From a checkpoint of a small transformer trained on Wikipedia: vocabulary 894, rotary positions.
Each number is 50 + 15 x the weight over its row's rms, rounded and kept within 0 to 99. Layers, rows and columns count from 0. The size before them is the row's rms in percent of the matrix's.

# down: layer 11 MLP down (transposed), 640x160, rms 0.102, rows 625-639, columns 0-79
# up: layer 11 MLP up, 640x160, rms 0.112, rows 626-639, columns 0-79
down625 106:49 30 70 60 48 31 31 43 46 42 38 28 22 61 58 81 58 64 50 58 50 33 31 46 49 58 57 17 30 33 50 55 50 51 46 34 28 45 48 59 52 78 61 39 34 63 65 87 50 60 61 65 63 38 76 61 42 63 21 65 57 62 47 60 53 68 43 42 59 50 41 36 54 61 48 62 60 17 77 45
up626 092:48 28 61 63 67 45 43 55 48 49 31 36 31 30 37 65 51 18 69 72 52 35 26 64 60 58 55 77 24 55 41 60 51 42 45 39 35 32 95 55 26 44 25 60 75 57 81 26 38 44 45 49 44 29 54 53 43 65 54 42 42 59 38 54 60 46 29 42 44 60 65 43 72 66 46 29 54 37 57 15
down626 092:61 59 32 33 48 15 66 59 60 46 80 57 49 41 59 52 29 64 18 54 28 41 55 51 61 59 18 37 65 19 24 26 49 58 46 57 56 71 37 40 81 32 66 50 71 57 54 70 34 21 48 29 60 93 36 49 34 38 52 17 51 50 45 54 50 44 57 44 34 34 50 80 50 48 64 24 20 65 58 73
up627 105:41 57 86 63 62 39 78 44 46 56 58 51 18 64 49 72 46 35 63 56 58 58 66 46 24 49 29 41 39 53 43 63 66 54 54 32 50 45 50 22 54 45 32 29 30 63 70 54 37 38 32 50 58 12 66 48 57 25 40 53 51 47 57 58 45 57 31 49 43 14 56 46 17 52 57 31 52 39 69 79
down627 111:54 27 33 54 53 44 19 68 59 57 44 83 61 51 52 56 52 56 35 56 46 26 24 23 55 47 57 44 37 73 69 57 45 23 70 51 36 48 28 43 50 67 36 60 62 59 61 36 45 66 47 51 41 64 31 44 12 46 62 33 63 66 76 68 46 51 62 63 26 55 34 44 46 64 65 39 50 75 56 57
up628 100:42 58 45 46 28 49 39 52 43 37 42 51 54 48 36 70 42 32 66 35 41 34 60 53 40 45 55 35 61 68 71 34 51 43 53 39 43 42 51 64 54 52 47 79 56 29 72 25 49 78 67 61 27 66 37 29 52 41 59 65 57 36 43 48 74 50 49 40 41 46 51 70 49 42 54 58 36 48 55 17
down628 101:39 59 60 82 41 66 59 60 37 73 61 58 56 42 48 25 11 46 65 72 63 45 29 67 44 49 59 50 58 05 38 36 87 53 44 72 52 48 66 58 39 73 41 50 60 71 65 34 45 36 49 29 53 40 28 37 40 37 54 31 56 46 70 43 49 41 43 34 46 35 61 56 48 53 47 65 67 46 53 63
up629 106:53 61 71 48 42 48 48 61 45 41 24 69 38 69 38 50 38 43 85 40 70 34 52 47 28 26 34 44 51 59 45 51 54 37 53 15 60 55 65 32 61 50 47 73 43 45 64 54 57 63 59 62 39 58 55 51 35 10 25 31 57 56 43 53 63 60 44 51 24 77 44 78 41 43 42 46 39 39 24 45
down629 110:33 37 46 59 66 43 36 48 35 41 49 51 21 40 59 52 37 38 59 70 79 55 44 58 51 79 57 53 62 47 64 52 36 74 64 50 73 44 42 53 20 85 49 26 39 33 64 37 48 59 55 43 76 47 53 45 48 57 34 48 72 51 68 30 49 68 64 47 64 51 61 47 51 67 78 71 38 63 33 27
up630 105:40 38 82 43 63 38 55 55 51 45 51 38 52 39 33 49 35 64 48 46 24 47 44 27 65 57 52 70 65 42 29 50 91 60 49 51 20 35 46 63 66 59 15 50 77 54 84 59 35 29 47 47 65 46 35 56 36 45 47 86 28 39 63 58 62 71 41 37 44 34 62 58 38 35 36 36 47 43 69 29
down630 106:29 54 81 55 64 65 40 43 55 32 49 57 59 68 78 55 44 37 47 73 40 49 62 30 44 63 56 37 25 61 40 64 39 38 63 53 40 54 42 33 63 50 69 44 76 37 36 50 46 49 49 42 48 57 32 20 61 53 48 72 50 35 45 76 46 52 82 37 37 33 37 61 67 69 31 80 59 45 67 37
up631 096:65 14 85 53 55 44 50 38 27 38 41 60 62 38 01 78 47 53 55 61 37 73 57 57 49 66 56 73 22 31 57 35 55 54 41 46 78 45 75 57 41 36 26 16 62 70 48 42 69 55 53 71 47 39 31 28 59 50 42 56 39 64 41 50 50 15 21 54 52 59 32 37 41 60 06 45 32 54 44 49
down631 090:38 41 42 50 31 35 38 58 50 53 60 42 66 36 58 67 53 90 32 56 41 66 32 84 56 78 71 28 61 36 37 37 69 42 39 56 37 60 56 66 54 60 62 42 56 56 50 52 19 45 40 46 27 69 42 61 49 74 24 21 40 50 58 64 52 54 47 31 84 46 77 40 52 49 61 17 29 04 61 43
up632 109:38 50 55 77 43 42 30 43 27 68 35 62 37 63 51 81 40 42 52 32 53 67 33 29 56 66 51 84 31 61 41 59 38 33 66 45 27 29 42 48 56 39 40 82 43 37 74 49 74 64 41 45 53 29 59 40 60 51 40 27 54 46 52 57 34 40 61 66 54 57 24 60 47 69 56 65 25 51 57 20
down632 108:54 49 63 44 45 73 48 38 86 69 58 51 45 49 62 55 60 44 44 51 70 61 63 61 30 45 30 63 41 42 61 35 67 78 19 66 49 33 82 41 48 70 49 59 37 43 45 30 47 32 70 47 28 67 28 72 59 51 62 38 41 53 40 52 27 56 41 41 46 54 58 65 32 67 39 35 63 62 44 56
up633 117:34 64 48 58 55 68 64 66 39 17 37 67 45 36 31 60 52 48 74 34 59 41 52 33 47 41 38 40 43 61 76 37 40 50 41 42 54 47 63 55 73 48 47 48 53 51 52 51 36 32 34 24 32 34 16 46 97 41 57 82 46 52 49 63 53 41 54 57 33 58 51 24 22 50 35 42 52 47 48 40
down633 120:78 39 56 50 51 56 64 87 36 72 71 59 49 46 57 40 61 42 42 39 28 45 43 40 35 38 47 60 42 23 57 56 63 54 48 59 66 57 47 54 46 46 80 53 65 20 92 51 63 58 61 59 58 44 33 51 34 60 88 66 55 70 49 60 56 48 61 52 60 43 58 42 54 40 40 56 61 48 59 50
up634 093:31 51 39 44 67 47 65 42 64 31 51 80 66 66 50 83 28 84 64 29 55 37 29 44 31 64 55 47 36 25 50 49 58 81 45 37 41 42 62 45 42 49 31 59 47 17 47 24 72 58 52 65 28 37 45 67 66 55 52 51 44 33 36 52 55 51 43 41 52 48 58 49 27 44 13 32 76 73 44 52
down634 095:70 54 37 55 28 23 40 64 42 66 48 51 43 57 69 44 67 37 94 61 58 44 33 43 39 53 79 31 46 37 64 70 60 52 40 44 52 55 29 30 54 50 62 46 61 78 47 31 41 55 53 54 14 41 53 41 34 71 63 32 28 33 51 59 49 57 32 38 62 58 37 50 63 59 44 77 46 29 43 47
up635 101:40 29 46 32 62 42 40 54 40 36 56 86 56 37 37 42 29 67 63 53 60 74 40 52 30 26 47 60 68 43 64 54 17 26 62 18 45 66 48 52 65 46 35 74 41 50 77 61 37 65 37 58 58 46 41 38 41 26 66 47 47 51 54 58 45 47 45 51 35 53 46 27 34 51 27 51 45 42 50 33
down635 100:63 54 66 36 43 65 46 48 54 60 48 70 42 72 54 56 66 41 45 38 66 65 22 57 55 50 44 30 38 63 39 25 44 74 47 48 54 14 24 32 37 68 49 44 49 43 43 44 72 57 55 49 43 52 49 65 37 53 59 68 63 50 62 54 58 25 51 03 46 44 29 29 66 21 27 42 64 53 38 53
up636 096:32 44 48 68 66 36 53 58 43 37 39 56 48 27 45 46 53 56 32 48 49 42 47 54 61 69 59 49 85 66 32 77 24 49 42 46 58 35 42 49 38 60 14 55 79 69 68 27 17 45 30 51 62 56 64 34 57 48 40 33 51 48 08 42 54 61 41 58 42 46 43 62 49 50 75 35 56 57 47 54
down636 095:44 41 30 69 53 54 40 63 63 74 47 38 48 44 48 55 28 54 36 31 37 43 42 33 49 67 23 59 51 28 41 52 80 53 42 55 67 65 44 49 49 34 23 45 65 30 45 55 54 23 70 62 67 39 47 55 36 19 25 52 42 73 74 75 54 52 58 26 53 58 83 45 70 77 57 57 42 19 42 68
up637 100:52 39 49 64 60 39 44 16 39 14 40 64 68 74 72 48 04 64 49 19 42 72 68 30 59 65 60 75 29 67 38 13 20 54 37 42 72 38 49 63 62 70 52 36 66 29 61 75 53 56 47 60 52 56 81 36 64 43 37 43 54 48 66 44 43 29 49 68 52 46 46 43 39 52 43 59 82 56 69 35
down637 098:34 43 71 42 48 41 48 22 34 74 60 27 72 31 51 26 46 44 41 56 37 21 33 76 64 66 43 45 62 59 65 69 70 61 71 35 52 40 66 30 44 24 26 51 18 48 78 44 37 56 50 46 53 48 76 88 45 66 49 29 48 58 50 48 42 61 42 36 62 40 72 37 79 55 44 44 45 27 51 54
up638 097:48 41 45 73 57 27 31 75 43 63 33 14 48 39 32 59 46 61 81 26 57 68 64 25 39 43 51 53 43 46 46 54 64 33 43 52 68 50 65 38 40 24 48 36 53 41 56 32 48 47 47 55 30 19 29 62 57 43 27 58 37 34 49 84 55 37 68 65 66 49 55 64 34 69 39 37 67 54 44 60
down638 096:30 56 49 47 47 50 38 32 72 47 60 82 58 60 52 64 50 34 46 40 56 39 58 59 76 38 51 50 90 34 65 47 48 35 39 75 49 44 50 40 41 46 48 56 37 74 60 57 52 45 30 58 40 81 42 36 41 57 67 07 43 38 12 25 43 73 42 76 73 50 42 55 27 24 64 65 67 59 57 56
up639 099:38 40 56 49 69 60 72 47 48 18 58 62 32 65 45 44 33 61 67 51 71 53 67 19 91 46 37 66 29 47 41 29 62 46 30 59 36 13 63 47 51 31 38 56 52 43 61 40 52 66 68 52 50 49 37 26 71 18 20 45 46 33 50 33 42 36 45 27 32 42 54 36 38 79 43 31 79 54 55 24
down639 098:69 66 21 66 65 50 33 63 48 51 37 46 61 51 52 34 82 67 45 31 50 64 88 27 47 68 37 45 36 63 64 60 39 54 45 66 54 45 22 58 65 66 35 48 50 60 63 25 48 69 23 56 59 60 35 77 24 77 26 61 58 54 57 44 49 49 54 76 67 44 19 40 73 82 63 59 50 58 42 33